Weights of a small GPT-style language model, trained from scratch on English Wikipedia: no biases in attention or MLP.
Each number is 500 + 40 x the weight over its row's rms, rounded and kept within 0 to 999. Layers, rows and columns count from 0. Numbers have three digits each. The size before them is the row's rms in percent of the matrix's.

# down: layer 5 MLP down (transposed), 512x128, rms 0.148, rows 265-299, columns 0-127
# gate: layer 5 MLP gate, 512x128, rms 0.179, rows 266-300, columns 0-127
# up: layer 5 MLP up, 512x128, rms 0.17, rows 266-300, columns 0-127
down265 096:546518454504518481571468488475496485511461530542457480459457463483588479542505520416520534498487516459558503477486543434462554564486483455503421489447508530571506483506453492539418480532449515520558542467542472497513495483500604521512463549516503479547521428513557544431595475503498474559451496437578468454488456546515456479520543517439521534533524585539470535539462501537507559515497
gate266 108:605476495404495530519506506496552479454458449455517525503543467539516498568449502508487478523525554497502544512463506519486449562430535444430558556543587464478497485508582446498460550476486553508500411527501586513520501544530553525491543478508479588474437522500515508472512493480527557540502536483449476561448522481500514512549490516384495526539451475492556496525477470532493542442455
up266 106:479516474526514512509521591456462504484484472475426460514491512543455428574530543509521559472523496511513511451534444466454489476570530488608416516432466457564497522440444498516508548454497499455547458600457515527462526496460493568441529530484474462506509530539435525511469527496490524512428465508475523537485505483464481490421482542495538475476618513549425512443491478531510522550469
down266 101:525484582494496496487460582447517556514525530518529524504519544448500531531500462481492470508496468484471496482493529463478543466561467521438511523475466537506483462449571500560425501500573382451537454497488501504539451528553443489502518493463495504513567450473501549521456509581500437467517483529465454495572401513476519457475535517546553436494485453451526475526584512525412441569550
gate267 096:460502451496497570565530472516504531532488528511481501471557497488438509523500514462543546565429470451486492472450480526484439522532539528493494514446586511469480508497542461508584529457575461502458614532406471455578509473430504490486582535518491508490471515567508501505522535579449476518533519511486559455443468445484520544506553561500498536556497503549504521533585540505558522563473
up267 099:523552508512537498536517504504509460506469483532472503489552482415541436481543519507405496503519518422515537477521396486530483530470513520555584513501576549455473503465546534457523499435465437455480490536490468532516580470490521535563565548505458549504471546435533508541536537538515568429521532426576495438510454503512494525470508496494490535497601446550518554504569452477494519532503
down267 100:530480476489556485463566462527474471489472487472615567485489500532413445522516514459535449503446420501444573491476467492506477478455540475460460477479464454444552458471500551478542518478555508456445463564512583491484513441498503499535501497478571510435517472502482502435456587494527499546513506461557550570469428494467569501562480513476480561545544478525496416504517454488533540477503
gate268 097:519462479503445441523483496480429543509523502480500504479479548460442557528458458478577542502486505513527517470528559499528488549458492550468499456454499476434531511507558557564476472516502448477573497615522525496531499500539531558490416510489560527487536456446499441493423464488466419501526531449491485505523511548559551496451570519527486396511449533561505603489540544554518498532512
up268 100:536502453511546445475525478469446474426557507529497510535467516496462538532555486516504545473545405516455578467544482503465428506461496481532535469443502490474446452442441501503523450503541586541451563472546509442469490516484523509434536511479518525522493501494504521506494444532495413523420471502531556490472483447543584526545473425498442512489514437474523462539489579525505473450389
down268 099:537569577540550496542536551517551474467577471526514446549508500483414521403538467521523515500518475475489543491488481540497448449495527532451456504517524485551518419524464473524490449446520542528522410451555496502413417545572533481518531537487522528438471512526536526439454501506548483461544529513533534464437494483461463584490502440520491560472511471508446490496480491502548469407503
gate269 090:482481493558503474443489420447473572498496420484561470521497444540457486527493520516442518526457543470503421506473518490588450517509529488505491482527438505431455569510503467412461506559586469515529433484511549459474503423512555505515490512486525577457484506467469481500597511546555498517512540542505510467571537412506514475480477506573535478536535510532512466480457478476426538547557
up269 093:529426442491557553497486467487569496552488529489527527549490488474500506503492483493465502417524455486523440538494476477458528504552504423403497451542537423472447494545468481462395461521469539552544476477470539438485514457504532524461481503532530522458438478550517473525561469485556501486569485587499574461540556418491508505550531449512541447473510464478500527485502473548446598511476
down269 093:423518508554481528475529458549562538479534440509575457467508509440533465499525504497490491459513507492596433534402476460498515494457454525485519572597470524548490452464528481466514512467553448447530517447512510480423546506469488574436564495491546517545438480528541564425597551514477507466528460489492479457556543502534516505514488470475509524469510572505511542509482469527539551563489
gate270 109:533480519553470517479448515473507456437546539495442466534491510531481445515510539452552502488478502459483471538544508560474548441548500453425456502497583510495494536501523484520445581568481504523522474448533542482475496511513497514543531532568535515522447547488482616453493536408526501490469497573506482539505534513405473496519443482548527472549532526531550380536454537484532547560444
up270 104:514486468526500474441447499466491549557533447512477550506567538469587434522471470501530506507574557551545487472487543479462537468518528557545518506491539535470480530433603503525487445554415515467425486522490584439550491476509513462570448511468474477430500481490505465540512498501491478474521464550529497528481499471486443521447519462555476431437456508523552486464568499457431591519530
down270 097:449514464485491418511460476493520555564499484424455479504480464523511471543478483518540475483484475466573535417520448426501472482511490435447458412446458445499453474565499484479518487542479458514521452569537497524479500470558460443469571583536489466491560502423551483459469495554540546484472531501525523515461455576538577466540446458462517528531580489497505522454498444477537535470532
gate271 099:481542506505470460497523473654497466494538480451573458533520458562478474499449528475499531575476527494565536554477504522515455517540541454507483489518536552571511449486493465490469513504560498446429491511585470452530435508495485429573525531507492468540512451465482491500484497500483505495439567540504441529501560530474487496601491539555514595539478550498523448529446475498458506431524
up271 107:514451395480533476581556498477538481482575457520473504402563530513547530462409522448500531543506524524520490483503502533538466497464456461555507505515509464521507493544475493507551547520503544468530481486543461438467459611491503519449434485501471518554486450496576560544491472527401484469487477471576531565568519492493479500485441541483536489548507520476553511518403447521473481516483
down271 102:507511516519536442500526472562463493485462418445516456476545531496509477469539490448542518415526464523514550500500546453541467494464527493584466496587459463524548500432465499455631564583511449488520447479550488475569566463430509543480467511495533513496506541529491516534476548436496508488414474443524445547476482567499497482482457574453493495475469457480517555517518520480551532473532
gate272 104:494518484538505504485538518451495514557546535556509478520459447551577580502503528468517464507532453479534445491517446522577522486540446568505548465423538500470512530489513442541507571530481542506475463465461511492584580459431516517479496576545436466567470518519528521490569541411463523504532506519598533488486532484513437574482523522513510469498528525514490472562529432476466577542527
up272 104:487508501555455504509574533455461508483521466488531628456525462519472560441496467548508428503549585494568496586497542541512494495523493560561507544491537496445448531521459481524517501525524532518499473573487505493553471477546511541561491514435527484500499479507436503427467479538505492555493557461504421512553524411520540459418541558508479514487528592462547552500527506552487511533532
down272 105:566504502556447532581473501520502537450493468476511480473511545532500532547484540477461478485453474538528491546483516456530561525430505509482493489521558470498432517568470538485523527476462517416541618545524544530453508521545467508461540410439496527554525488541560432455544521539552544448481513483535523489446457500541520506486416505491442496426466477531441553477458570518582481472472
gate273 105:544459485501523478525450387462546488510546482518519457550497499540529521424521461477529512478428510564538447499507514504474494471492472511532466555558490531495507493506494461455538573484580534540508486489481506565481508506486554522499487482559405574482542522471508464541449575406617505541543533477501490571477457483520519421481514572521494489500509544510512451458511459491435514453591
up273 102:464460451444540425517489489511447464516438561436497457528531468562516428567479421545475514507504534487577485512556430493424500428404480552514446504490498515542548506476511569531450600566529495550515525555523583483484506552436494498496478495445545519453505492517505474482513490502520527539490534502517512559515539543487458448483501513535473529494508520480487519499488406530596508465462
down273 101:459404530489435527469575533516471534441476503516595460520476491486493464517565545498469508443519540521526498489485505451537470481542480518508517505535443546433576518559496447510481492487509505490472481485489491538539537528548498489551596463492487461464501554479531526460433528513550523464510527533492537509482518477500441449499509508511424514403545542389445410506457510426527485573565
gate274 101:610544524501435527501504475521516530498564550513533539500405488488464548458509504472545525452446502561512530561454439482514528570526580483477501438495525487458544461500460538473467475438482495566474510464548558428466441460494496578531477562529542507608522524494563520497525575544494498508551493479529525533535465472499428514538555490548505496574494496494500469457508514509525420548510
up274 096:529472506470507536478461570500511526467508405485467434503534517436558490501536509497472550540494530459503478461503503429440491543476519514519541559576451492468436453479553502450436531488493528576449423445479522537548436500494520470495537506439492516479532523483542493520444511490483500487389511573473475559523542472415523469439536522494476484566458528482526482459567563434495526569448
down274 099:422407542523530398518594457487529459513509519479584463490454558516537511452530482500514479496503462508502462561441499475478458558559451504567483418526479429539479533536509484578490482506558493566444471517504528543472574466496490521529493577455524452507444466551481517528502498450489499523461458493538537520500531525502499406522502530427534504513481484472453525461446522592473471517514
gate275 104:486520480481518547545536450479528565544540513544558499479537490407515496479580454446491557518498557448483485501460559462490532531439483523433483520476604467604531474539519495411467482458424530534517528505532548479542565493551525528548515574541507491538583547485473456468530519522505548445442534514541540494527566504506505609493521490526533543535464514508501525529445493489512483511510
up275 101:456524534470557543493478474568473465548467479575477520556447494543511562454470492483489372497496491562586532564463461515592521527452517536506525476510471519481509392511521516486543502545536512506588471470480474500456510510515528485429527462470467487478507445554480434541439557525566477487488471509518472516447462522436483481480491447494483539474535528459586485439550534526523435475512
down275 103:491474482549471521506430558425538456499529556487456485481469419465483524508492515520515549532513591458531496516528495513537514521542551395484475507485506493487474455552573506485418525507478432461470524434523511526491418512492469507486576548497489523574445518528471404447437550499482493524497446479492409459530479478479513464485516579516457426553413503506524513531527533550445473503490
gate276 110:549494513495500480487485543504563508528483404478403469520510520507520448511492535485437518485540524510508470475543502550540449505471483448449447448559487529436476520525587484438496522450523527469493558547501520499471557481480511475525490487461479513597463513536464493506409496478461492391467537415538484483527427505530513499402469435549464477465512422529541512462590538467546501505492
up276 115:439524478532505502534509507506407465503509514502542449472504484429467459533478487504468537446369424508484490520566515515525490467482433483525480476456471437508468490439501508488467520536483408551493475419485507519447467463516469417548519445553463491464531499484462505493511478564529495475464530421540455511465576463432502516546525480495499486527471534506461531448451476610563523578477
down276 109:540480536508446568414529549501556546448520524480528498558523479523470464475433437529485564501480449514558488531536515506453547535426408468497498573507530463433469542487511478466512510532495394493509557463526424537551517488556482514489553468464569462539501506456443526486466512507509484430495471452525505452494541508487453551456602529517546458518506550476529488538506506574520564487460
gate277 100:432461392491507466461497454515498493560535509454496522503531558558467554459534399482459510483525475503548540461518532479452457529486498471456470482574538498515486594446458476495550474476479430542442470517463457464474552490534523533486479449502473518585475481456462561497517539545425446427472526481513450486481550504512589511473538547492464456489574536535542464461492545514485563537487
up277 097:598489513598479469503476500489511532532494464514475527473458421521542486461580498564479453534483538558483510562419431526505507524501507509500516518445412473429550528463519514453466521510460507500563492468481530527521408495485468514520498461518462466545481467465540508456517494474535587516421460443484545529443495501550484466485455517498415415560472526450518508433573486528532522534475
down277 103:518463549513478502545482509550580468474473442500511543464435490476517449548484466468549511463513493491491460498517469411537474480492470485503467535534478509495500496453394521534434540534484523510518494589461485463489469490472489512504451499482438505514463481420416436431489511564517570522436463551588489526450571521440542452595519543517473529438484493485510500575435470514443506451501
gate278 089:577487471553429447543501520466526540458544493550484459516471477483485478483497511512446450490498547527432529536521423423477492535477532554493473550516529539507499554466477510552558547528433473597461489444541466538463457530555583461496461586450497487541468582541527431521535508461528449466586514515496509456420491473556507477443467490492457515565483509513526472549468483474443511506498
up278 098:507466423575503523507574522522453489536526442482512515491461520457546537561399478464469497498501519484504489517455527523525545426489503534458503463508522444519519512503491470565539484526483471505556534492503544480419468503566498594449480465407501415481536501540548521502521490474560505488557533616521523553443455472526581454481529536517474578532485490413465502494479527486467552467465
down278 087:506482514463485467577519454446523456479465500482460597527542516511585444435499520555466548488531541511499468487499517546522437547458509555528528500546510459482495500497530490527428423501570506548557505516430556509456423522482539483511550505468513474447566524486453487505511491495532505474463508510534453477443539563478570514429507446516489513441505536567535428449508502418569410486531
gate279 098:473460434471552494484469505510542581462508480508427525499529495602470479553500498439474472437549516597510512493498533509542419537555523464534524446529463580461569557468526442520456484515497449522498518557483472535593530546454547442486496453432487456478516555502425444544533544543504507498485463428497504523538577478478493518517500502506474532471529548529578547478531561491519510514508
up279 101:458513494494452457419552447560508524427443512529587495516487486461540526438527588522422482522487420513525558560518555476524492497527502509515475549516549480450501578559585509521493401494481481549479554509538436526506481460569543477554491589565554446536523497473487564508518467452490485480473441459491530494495479531503524527447502492498526490543466470498472578499548521506483452473467
down279 098:427515544476501589548429499558509532482430516492510529482410490448491550501506493536524495541402524456480474528511499474445386463574477472464464531465561497508500538481481500573574440535499486513581482494563494515496503467530495585474525485543515473489415527457507488548518517510525470489493468483530538464482525493465444575419573529544443504582492494472478529480548527536502494509526
gate280 097:509563440489385491593420528460531510550541486484515486477457521499497499577520508530498418504448537458454537462543473560501476496492538530479448532460572465598453439504502486482518533480452459550475510540458496486550488444437521529537486503481514507517510477493545479496484504543528546502552569519532590473493507476510512467545568499558453539488400463559514502477503530435447495442479
up280 101:497472524454427479549496510510434431483550458535519491422606511443521532492553472434459481490464513560504532507572429484487546455526504531526495479535564480581526460547558515544462516513524477562496465553426556538569478476487477533562554437460519464461546422529481513495540498510502462538481444472457474523458473485583488502500524494558440570489483495536500517461478525483470570524505
down280 100:492434572532494444506501465531492513503524527514517542452505569528494519489501507455511478448479495528503495480524517499522419510460465513485575478547521501504470472548508493557495590453607495495464508478521472483542491510529489501532477468562541474534577529544564556477474531469502452556548527484471511553586497606447503462452452527558455473521440519455549507550507481463557366540546
gate281 090:478509454547488504484429502457427483518571405523468519503460460436499526424521507539550500498511499539551543484498509556469549572479496549483536515519551525427535475553533567497533473581539520515469553521442438461540493481553485505531499515514474440564462512465508472513548423470466552562523473549495455474535512519549512461437568526430541471475407509540467441514459553485466488513474
up281 094:469475516451482513567483471510556535521527502453487517509532489494525446463536466527481563437515525528490482524503481466452536588530496458483472545517471490530466433510527517501512486399513457487537545520540478493476542523448585527521523530519432454485538500527553514477542625440466559496507445539489507475502527450597522535454451424461512430540505538451457500410428534514558498477444
down281 092:530461593478549568453422456475525448477488549491468497550481514573462503449546478536524379519500511498431473476455567495485503507512514465487417506531524505503530491470434461475568476504519533505547473522463520521513574431527521451501502508486508453463515510543501401485498483481559565590519487549477471532520458528541506439473514467507503508446499470515564440495501439537492457418566
gate282 109:541499421564591552464473527529536497542569442493515546443437547516450436535530527490418485565592543439436493541417512517475468446487494462466523492559475474508525498514460477475446526463430559501470478518463490464511479493458511544441549562421493541528528562489466463527518522445503542503489489556512520494512504538523524548499476449505495530538501510532559518491416511560443487501551
up282 104:440423552500511477446484497436555484603448427494533489475475508476450462528487520455486503464541552522489503523491567533456411465525524553495532522471508451467510494541539518504576507490492464538503467501449469477509467415568464475543484456456504495580425453463541541528463477543506512497452446456544534504471466471446536549485548451423524445406494443441497544497500483504520530450483
down282 107:459525544567450503466478489486508499548477509544539527518487478524459502470455516475452445572461528499426463470454403531526515541542585496477542499503476541499531549502484538535486485486477541468529511506384488597449463525545502466545452495425524511524519560450452505518474495548459506503509563479522464438470472520523503516536473457474511497539531574479509551559572451584585499526419
gate283 103:517500539514471543515521495517540523505449516533543454502485581460484467502516462574494470521457529418504421471554509458515531511483483483491495481478551442562462594531526508499507553536561492519500540540579504545542495484480489511457507462515528436521491415545434369482449497537537498490487533525545450523527474442503570576407542495489491513523533545498577529531524572524485515540561
up283 102:576421575541535454473493517478546518528460517499480496512546530490405523468425505505525518577504462541501484501529542436468461501513467514499455467509450563464541442526451513438510520448526495471514507472470456546488530423557471468436430531492448462498446466508601506499472494508537458466431404540480521494459524439453566460449535459484464508493504527526524506520553545454543444498556
down283 100:503495487558499513457475521435482503501534488463400557536449532523446486454464525493451487466500562474547483621500508524589536523453463538493423448493475505510535517466452431481504499487450551523514510462501545515538508499522508470577538541554575525478610513491546545485535475524478531543449441488468422478474442488496492455502552515522435546434532524475495449539536471463478469573496
gate284 104:451562534529571548503493476441503537519520472561509549493369472471482489429493535463543473520530528517495535549459415537596543434527506523558472470470493523500484560553513428517440501469482511463581496513434506538473497466503555536500438482437524512497520479441588508488471471530546525508516449535466497481485513481601525470484444527497484499436513566446514487530521478465477522434480
up284 098:507520491550505544485470498485516462499558538569431467466503449442492505491582528550516472503503518508451483407508525589576558452576452516512500552506519519539489499468429485488525557447554530453534562531529512480495482482520541482528430496517468513478567475424434434428484547536433529516472533509481512520474535527575465555536542499575514511459517555453472489536560537436490468450509
down284 098:494502529498572482465527481518508486527486589480482510477469510471481589452497442487488589488479504473442486488496554532396582442499538489461470476488512462468444475444521562507563455461474452515529427466510480524475588460545470542446455622450534551522537491512490464427478485470506452496494488566563535494488471518550501483483480482463467490509542491472419539469471513553460433473484
gate285 101:486490485521534476469524439509554441513471440488509487493453529522471513398524430457486434546480462517466530502473549540437561503486575493529477419487478492495523504471471523476449497568456521501546491432575496451529566560458495491555545476511479471495483453511532552509580524564451538505489448471476456588402438517567459464524503444511510487498478524505544492499488494444483606476513
up285 101:510491458435519465432467544476480477562514579545514497593469565522490516414544459462542508498513474521524525460513538510472468451494528461498515461469444485498511504533454503402443471508513459506514422428479453498498481522464494474458525470483507441494419561512551521498501457454470532510436579465505584530464570427570530526570488505464497482537489513515566544483447537506501569451458
down285 105:457480535604474435438435454496519477428457437453497485513496471467564527474555545491489504453421516557463513443484446487493455544522494467575535558516425487538520461475458526432514528532504465491558505445531446517522542510502496469537470465460516507510535484506408463520493546520542463540450509506423517571503487430529505567533482468518558516517533505440487501527487498497440424417519
gate286 110:497564443581548507516511536526512518555466479556495513501450492471491558461485421529487499555465537520494512555521477554458489556507460458559461541448542466566449580470505494550489497586484567459557510514490526494466510539487520532542548509499585537535549515476442488513537471537450465444442515514525473522494540483560492558480579434479600522497470503460414490516522453482511512436447
up286 100:405526467507438519450510450474499455429474528497521445485494579554506446518495538526476550526498404532380489453453466479501468488477515546478526524460460518489513529475459523530530601492506443542502526513457516452488465509527515496530492566521465541464537596560513530466437471448515496573434469536480490518471476488548550546559482478523510437523434506405488555502528519505501499544500
down286 100:416421503447571493464551442475494465497495400474515471439559562540602480550507402482564479489506530453551516526543547426518542570489463504472479459511418516533486537520441486478479523494491465526479493476450521443450478497488491522559520515525485500463476555537504444534498453564498480579518566497487494481520543568463524560447457502488453537520513522532516554564523511507487517517517
gate287 097:457434462508455423403501514495529432465471437539532498480508532512480547506562504501507474565450506453462490500538426505542463450528481487550543531589568460479504537475473517522509507460494514530435494482487434527521479478417533466473500511434462582483465450480518522511443456518525491485433608526495472539416503506521541471534524455566507495488548457470548537507439479468410483523507
up287 090:448488528527454492457493489487486472513490477451563468500476498441570457549540543525418436516562438541518564575539463531423514519501520518519489489492530498462423427428526535485530503436504548522574511520537540501538536518487493503545448482487545530429557506548587470446422534519515519502550461519554572541477430436500497494497483455502460516474518488461480525466486476516498437493399
down287 098:482496473439521493451552442464494470532458459479482471494446487567549403487489465583485503535496469453502532487567508488516532481504510522543512524531536489511525549479462507487565446498502487478548507572547504435416509482464497441548453522405544505478498472516550490420536430466511477550518425496576501565528517493519450488453547539500488509496554436508599485474502458506428487424563
gate288 089:500501502483478472487507602436497497543522483494456496513438489491458540504494498499518518479534557571505470474512482542538481385479462483554449551532536449533488489533523498511565517554571462500505459534521484483486432555437449528502501566483552540466501543512456467455531376497487513529550450471483431486508486523512505518517501397486448604520530467529569506521446525538528553436456
up288 104:519450528487539542521507514477477452458493544485521461500484481516549413476507505526520531485469487539530486521545549578538432465513489532524446459467476515493462476497510498525429436509511530506546541544463538442516552551505491535458589532480483476520510496415488408544529620515534482410472460468428573499501478454492536509447543479546422431448494533503515503484500456423534465446555
down288 099:437467453500575566560483450538429539445597548472453592493561475564441468507481541427404465528453492462453490427498536449476513525601526503513461473530580497488488537501527502510518508508489554563488511490542509537525494446479495450538530508506567495528493515498474436479484464462486503536483502531483553473495530468475513501410502477482489538496453483549501498573553481560535454461504
gate289 101:473520427420539494586454530540449495449472502497428533455460563551478586550486587449490507530485529557550555456518470457473496422511559513480511434473471517568505490478465443530515394523462474546468505522520470482531549523410513489523454504481457568446451541482597488473496460499502463524483543518544506503489529554500459522513516469462504451466507470475530527444455510464519545496497
up289 101:469432531496522469433482506447556530455466464531450478525572528447464430489510460522474532518526548458467428548553437476508513479507461544483499495452573414508516562506491521502480448514480522476423545493460531493559496460435501377486520491490452518482516520462508545544510559563523482447538553506578495457508534541456518584481489457491447526521521480450502419453565488522501547533491
down289 099:496525516509519486497528474542462482423487555443513486509472573511458525517500518432487509532466469526455465517471473561495503539529454483463433482416509495523521583463523453500478563423441528510502455574560468514499529526476443573478496534475556473487419459471566543505483493470473425519523585457490452478477483520402526510505485474414462421492516517572416541523518477509427507498508
gate290 108:449522513482505509549512461526473484484494478448519497556457512532502531478502525507518523558436485470536513488425428503507518562436494472563538483584529453552552526634560457492521415490447459523427480421498436556565539470541472547454432475530507452545489472457481467457415545534505481528555507568502501514489522534525455526468507445492553525513496493505464520450547536554509477463495
up290 097:496484480483478495526488510572482471562482462575506521496468485570529506493539493513442484531497499515501412535500495477540470416459466542486525541531513487506515515524463488488490401536500557546558488528435537487479514498504452528600483499410540443486548504388451496500485580512495503542455493509582495506488508504518452421573511524542479502530392484475430518475532546452483489447579
down290 094:485541469450561428543514539552530489525518522471500540466531483457491521486483477483492510442545541467492560440434422501503514502552538524410390515494388516484458494522535551515486502540475470510444557478483514481549557482426513468511451470519509520486410545464451447444513552458512475464433463553461506458470496582539564523497492497542539460512472441514529522461501494471484490430442
gate291 098:529495598480523424462484522474498461486492430493525542586530516588470510462484566506549518547492554468514521497573433555492509437520495489501521454533494474444490478439455527496552444590529511487516481465524520498560452500481529497577408557485519489525510558503449457524482472437474517568506466472492506512511449530491512414465479487578444535515511545454450556475408534523511486525483
up291 094:529535556503546444539540554642565471406489450456457489560454471497431564518478540507435533575454470533465567502509542479466451520484522420425500487488513446566470468482505454438446523537584510493531477504484477495475540501527523535518507487512500495511515471525476565506524550500458477534526425442520471498515518464519544462533523506515503466433510436484507545477494507537535534528574
down291 100:524501516598512460467417485523523532524461468488384553577521478501418547493463516423525515477421548426508510494441505532521498490578529445519542499485518501498481481473541538520513438462471583539546497553523543545500466473581508488459415530472514514513477554514554508490507471490488500475522507520500533504526503447464456498531441458542440614471504468476484445527498475486500441442528
gate292 101:531493445477565535495421523467508573554561468524518513481558582491458511565519425517516512463534507553499506472514473498488518448503470460469495551535574479483449508473483438457423501511445521548508463552511491399540561510501523487495439506479508490557520509559473580474485579520506453529509535499452565450518533526485556464476514562588503447472515559451491523458556518568494432521497
up292 093:497489522459457516515478442573549493478465539510462453487487543482471472579519565492436418454522527503497482446572536500493506516481544506495455370488454447503532438537420437505589448494464492506569536519462489507485521482556486484477526493588498484515527476471540439542541482486506445533506515482502574482518554454553492477480437503540483515470466515489543451554424460461466418470527
down292 094:554448514500519481517582424521473534513473499529527520495506480472486561494511477479553514532580537464497553559557567426548535484458499513481542501463520563523524528461585480491513580411533518574542413497465508446520493524491435505422530550455553502511427482505479566433451490476510523514507532484450514561469539498514506525455512424429470537466509554566487496508548483520507498431525
gate293 101:438476493488447466547541509501557497540459484438450559479556447560503527482457522510452467466492550462526510444456382496552452450395530509476516474487457508441546477448499442520449543542413513511489514467460504451534498537477502513506498466474424447477499535486509479498482543490492468546505397546513536515454489491497469526412482551528488436504415519547463465521433532490491541452524
up293 096:497483572436503451456492458592520532524463603536520547430464562508521513559473468461490567493550474542490443560548474523559489486522515512483498521508549410531479523575511460493577477462610482530507460454486461463467457507566518501452527514440546479433510483463506456507486518481481455455513485470448494432495527492512533529532555458454550466489487568460503508492491500510415448546500
down293 100:505563449554560473468533548494506508503428515512476436480551547539506532500488503568507508523553424441436482535533475473553507473439463425533488510524507467481530440508498475559499424463521497549537459462465467544488429608537516499434488559522559418531491451498548508506433506497494566538526499471478527474559532511481518597464528493556516511469557552508495462486537505453532496530582
gate294 099:507540534568440524497521459517439473448537532445504412483496449463528538547503541523542411548466530559567449540565511516511565441449471495511462583558490527479524453496460553505476570520491493475464521478524532482500549510509463525478450546464513479483433453448531481453515517503493479560529530487534451469499423440537526502466522533519539465511533502552458557514524425395478491472572
up294 099:446494449522498517506566505568444486482466464530511438510514495538463488495492528486469483574458418561583473533559472506494476542495492485482498441490455517495517502491512517445428523591545518578521533496461546469491439442508456585555516544459521466489571432473541503495549505454476542487548476515496500474506499502522525558527442410423551479480439459505467499515512478511436592466425
down294 102:507563438512486400504454480493530504523557526481484458489580569444536551550468588481519468509528511544548484495523531530451479475507546507512470435455462522509543473470590560519493504504482542458498449476550535486475466533508497553465511510554479481510589480552507505404552429492470419507500484505498550485593502491469536535494458467467510419542524493546508551394464542504484512470508
gate295 093:541527483474567485445543495543470532491516471523497564478484491547503457478557487481514465437523497545518426555454568488541499452455498538489499478511486515423477514536549470518544457540536579578470489505522510491472562451440467586507546573470514450471503489451539516404493473556505516444475536514498495504485455571447569465469598522473477545517584503491528465489534502443496564483573
up295 100:490489462490538483543478496425570569502441449531518471451489551517492524491430505446476534524495482551463521483539561489470462626484507424501475526510541480495548481518555484514526499512485517510513493506556505531464407551479525533504441498509531437542504468567461558443500548537508535503454511441413564538467518568423524463453485477455544445512506569442498526525555515548540465492435
down295 099:468486526534541508575522505513477443532544491553502502476480440548589529425496539494479491565504508450567488559559416559559559536527491474456517547480513498493535463506459516511500508530523450456524541495543521539429452553541558374485523455486456522514564499454558439486481536462564502516535518501510542545517463616489528489532486514490455516559463548445528454489476482474461501479490
gate296 094:533528594509563539557542549551468507548497509494518535465477564491531467510429458441453434537475523408501488463428485510503446529470544493536477465446523470510528470546484473513506529482486517501468543450462494470536506479513480531513559464544571551505397485469487525535441570576521521406614512518564496505524502490488468526511471519542532534476491484475448446565468503531536461520434
up296 095:484475456552539501462490504569522508519489425522466551500505487538484477534559507492477516527544469467434496471518529456435465459536422574498486505445542585512487479485569519545496518443469501493494479578536521532529595469510469450517440487516470502478495511519555521506542558571456442550458462455481431484526532563595580483510475467515507552585410475490529508517478483475554563527489
down296 096:482520488430446437423509445524419468515487497524540569515537485429492491510507487488518418545555499519563532528454504496495518570526591494490490508557420532476512487419472527507459472471518525562536497515523567524530485448456565472559471543516482456457486442511433485462476501546496516539502392480495482561581476480427526464506554472502513551455471443526523449506484523532453546535498
gate297 094:523562471484546549598505522530534553497483421458548457430463467526496535508527544498459460505479575473560552474487554510591486528560537488524515512515529482448501503522469456492526518485517529473494500485557572533482482516494546471493488543477545481494533498568493496499407476554467486512481492505461495529430486606476528459418422438529575518472519514449510403494503479470517512433422
up297 099:541511546558484481524537521450514427543563483487495538439438536482526521495423552563532453522448504529543519526517508529521563500484521513551446482538554502442504488564442553487582454502500506498484461500488529532457578474477520460499548511536525497513491520456598536551448428517508487407460441518486486549482441613486529455509478457491507498492430508501487513460507532464489404461556
down297 098:493437473524499549526520510426481522522539522513501491501547443493499483524542503514565471541513501528515538436511500493499505515525497499496563556464538478453494532430448491510506513474531498454485499573535505529455447437445535421511543540484427459470483532551496539431545488511529509492462543566569523537513539696517521449455499474450506469515536560515538442541520425445489525515479
gate298 102:470434461536473472534461531563486415517461505497453514517490560493526586424504533553425441531481496559477491531531513532464494514490492543500454467453434453485462525456493452538525519492453497458493429452593508446581486541534478507555440478578479535462556514461575498472477530523468464497516471494551501558512501454571432456468471514520504508513492417526448532515558495469468530483432
up298 098:446468543411542501554505587482532546482469468493491503429485536533520535488421529444494546575524571494505544498385511469619466480511517492458449540572520495486466465491563505498572476453558469534454473500500452417510508479515573532466435510515541502465511518514472557523433516485465554537536549505498505484493472547464500520520496536501490539561452439529460446550482510503521522532497
down298 100:515484390476477521430450493560534600533607517449515481512489531543472472432529422448472495538500435500469484487483474516509507444469518483492520465573526476587554537469479441432529477501502499485506451543556469525456512526529491477541590511460569511546496520465484440489420547473502471489496486522498477487558539484506492495457428444505489516443485493613495479530489498530506560478463
gate299 097:411406451493516464447459444546500499577530491525419507463451504495471584465470510535501526504477488519468498501497549452519517524539501517482463471506536466451489530544445446526518537505539487522487528511570505541582481497492567505528482432475550502557548540527524449486441517498490483591533505591458503471484473586459491522551555542502565490513510531562468438581490415527492456470503
up299 099:557505462512519485564484514491543481515466479532529477501512553390487529534483437505527531562534448510510578492510531516482487532510478517460410492535554552496535483429423507458540451463525448537543531562565470396479474511461508546477496519399471526524462466510438542491472462554470466513568514503544390491508486466488543551473453493471513446507468436509565536466495513474508519562534
down299 101:527531499451527523426553483490479449491454454502553436502460529550490420593576466509464420594510457491512481452468473462473441497478528495511540469470581495481537494499521527502488489495494580583461492493469506563536517474449496507520541500608460502489450473460581503566480474524436501483469524468538522418518537485543518511470396525502534474492465432510511500498505516507504458569465
gate300 107:483458459469477451398459432537525500435413421560458444491522544527447531481463462512515512437505469445529498475487527531524509478435508471482483515547523536475514507525494466468529512567582449590469566549448528483485438543561549517512526458449528495480461544520514519512495458473480476556517571585519569483441483511466535500490435566470512561459474452481523461526487474534516547479468
up300 103:480511514514496516515416504526479493500458487494474446601547566488465429482450424527417504551476579517487517460454528499539492457433548465509524551572476515528489489452522493511479505451519549483499466459515555490526536494535542475529485520577519549574523478495435542455449608553521492545563500512461482535502503433495472394502455457552552529486521482509498521512587546550487501532514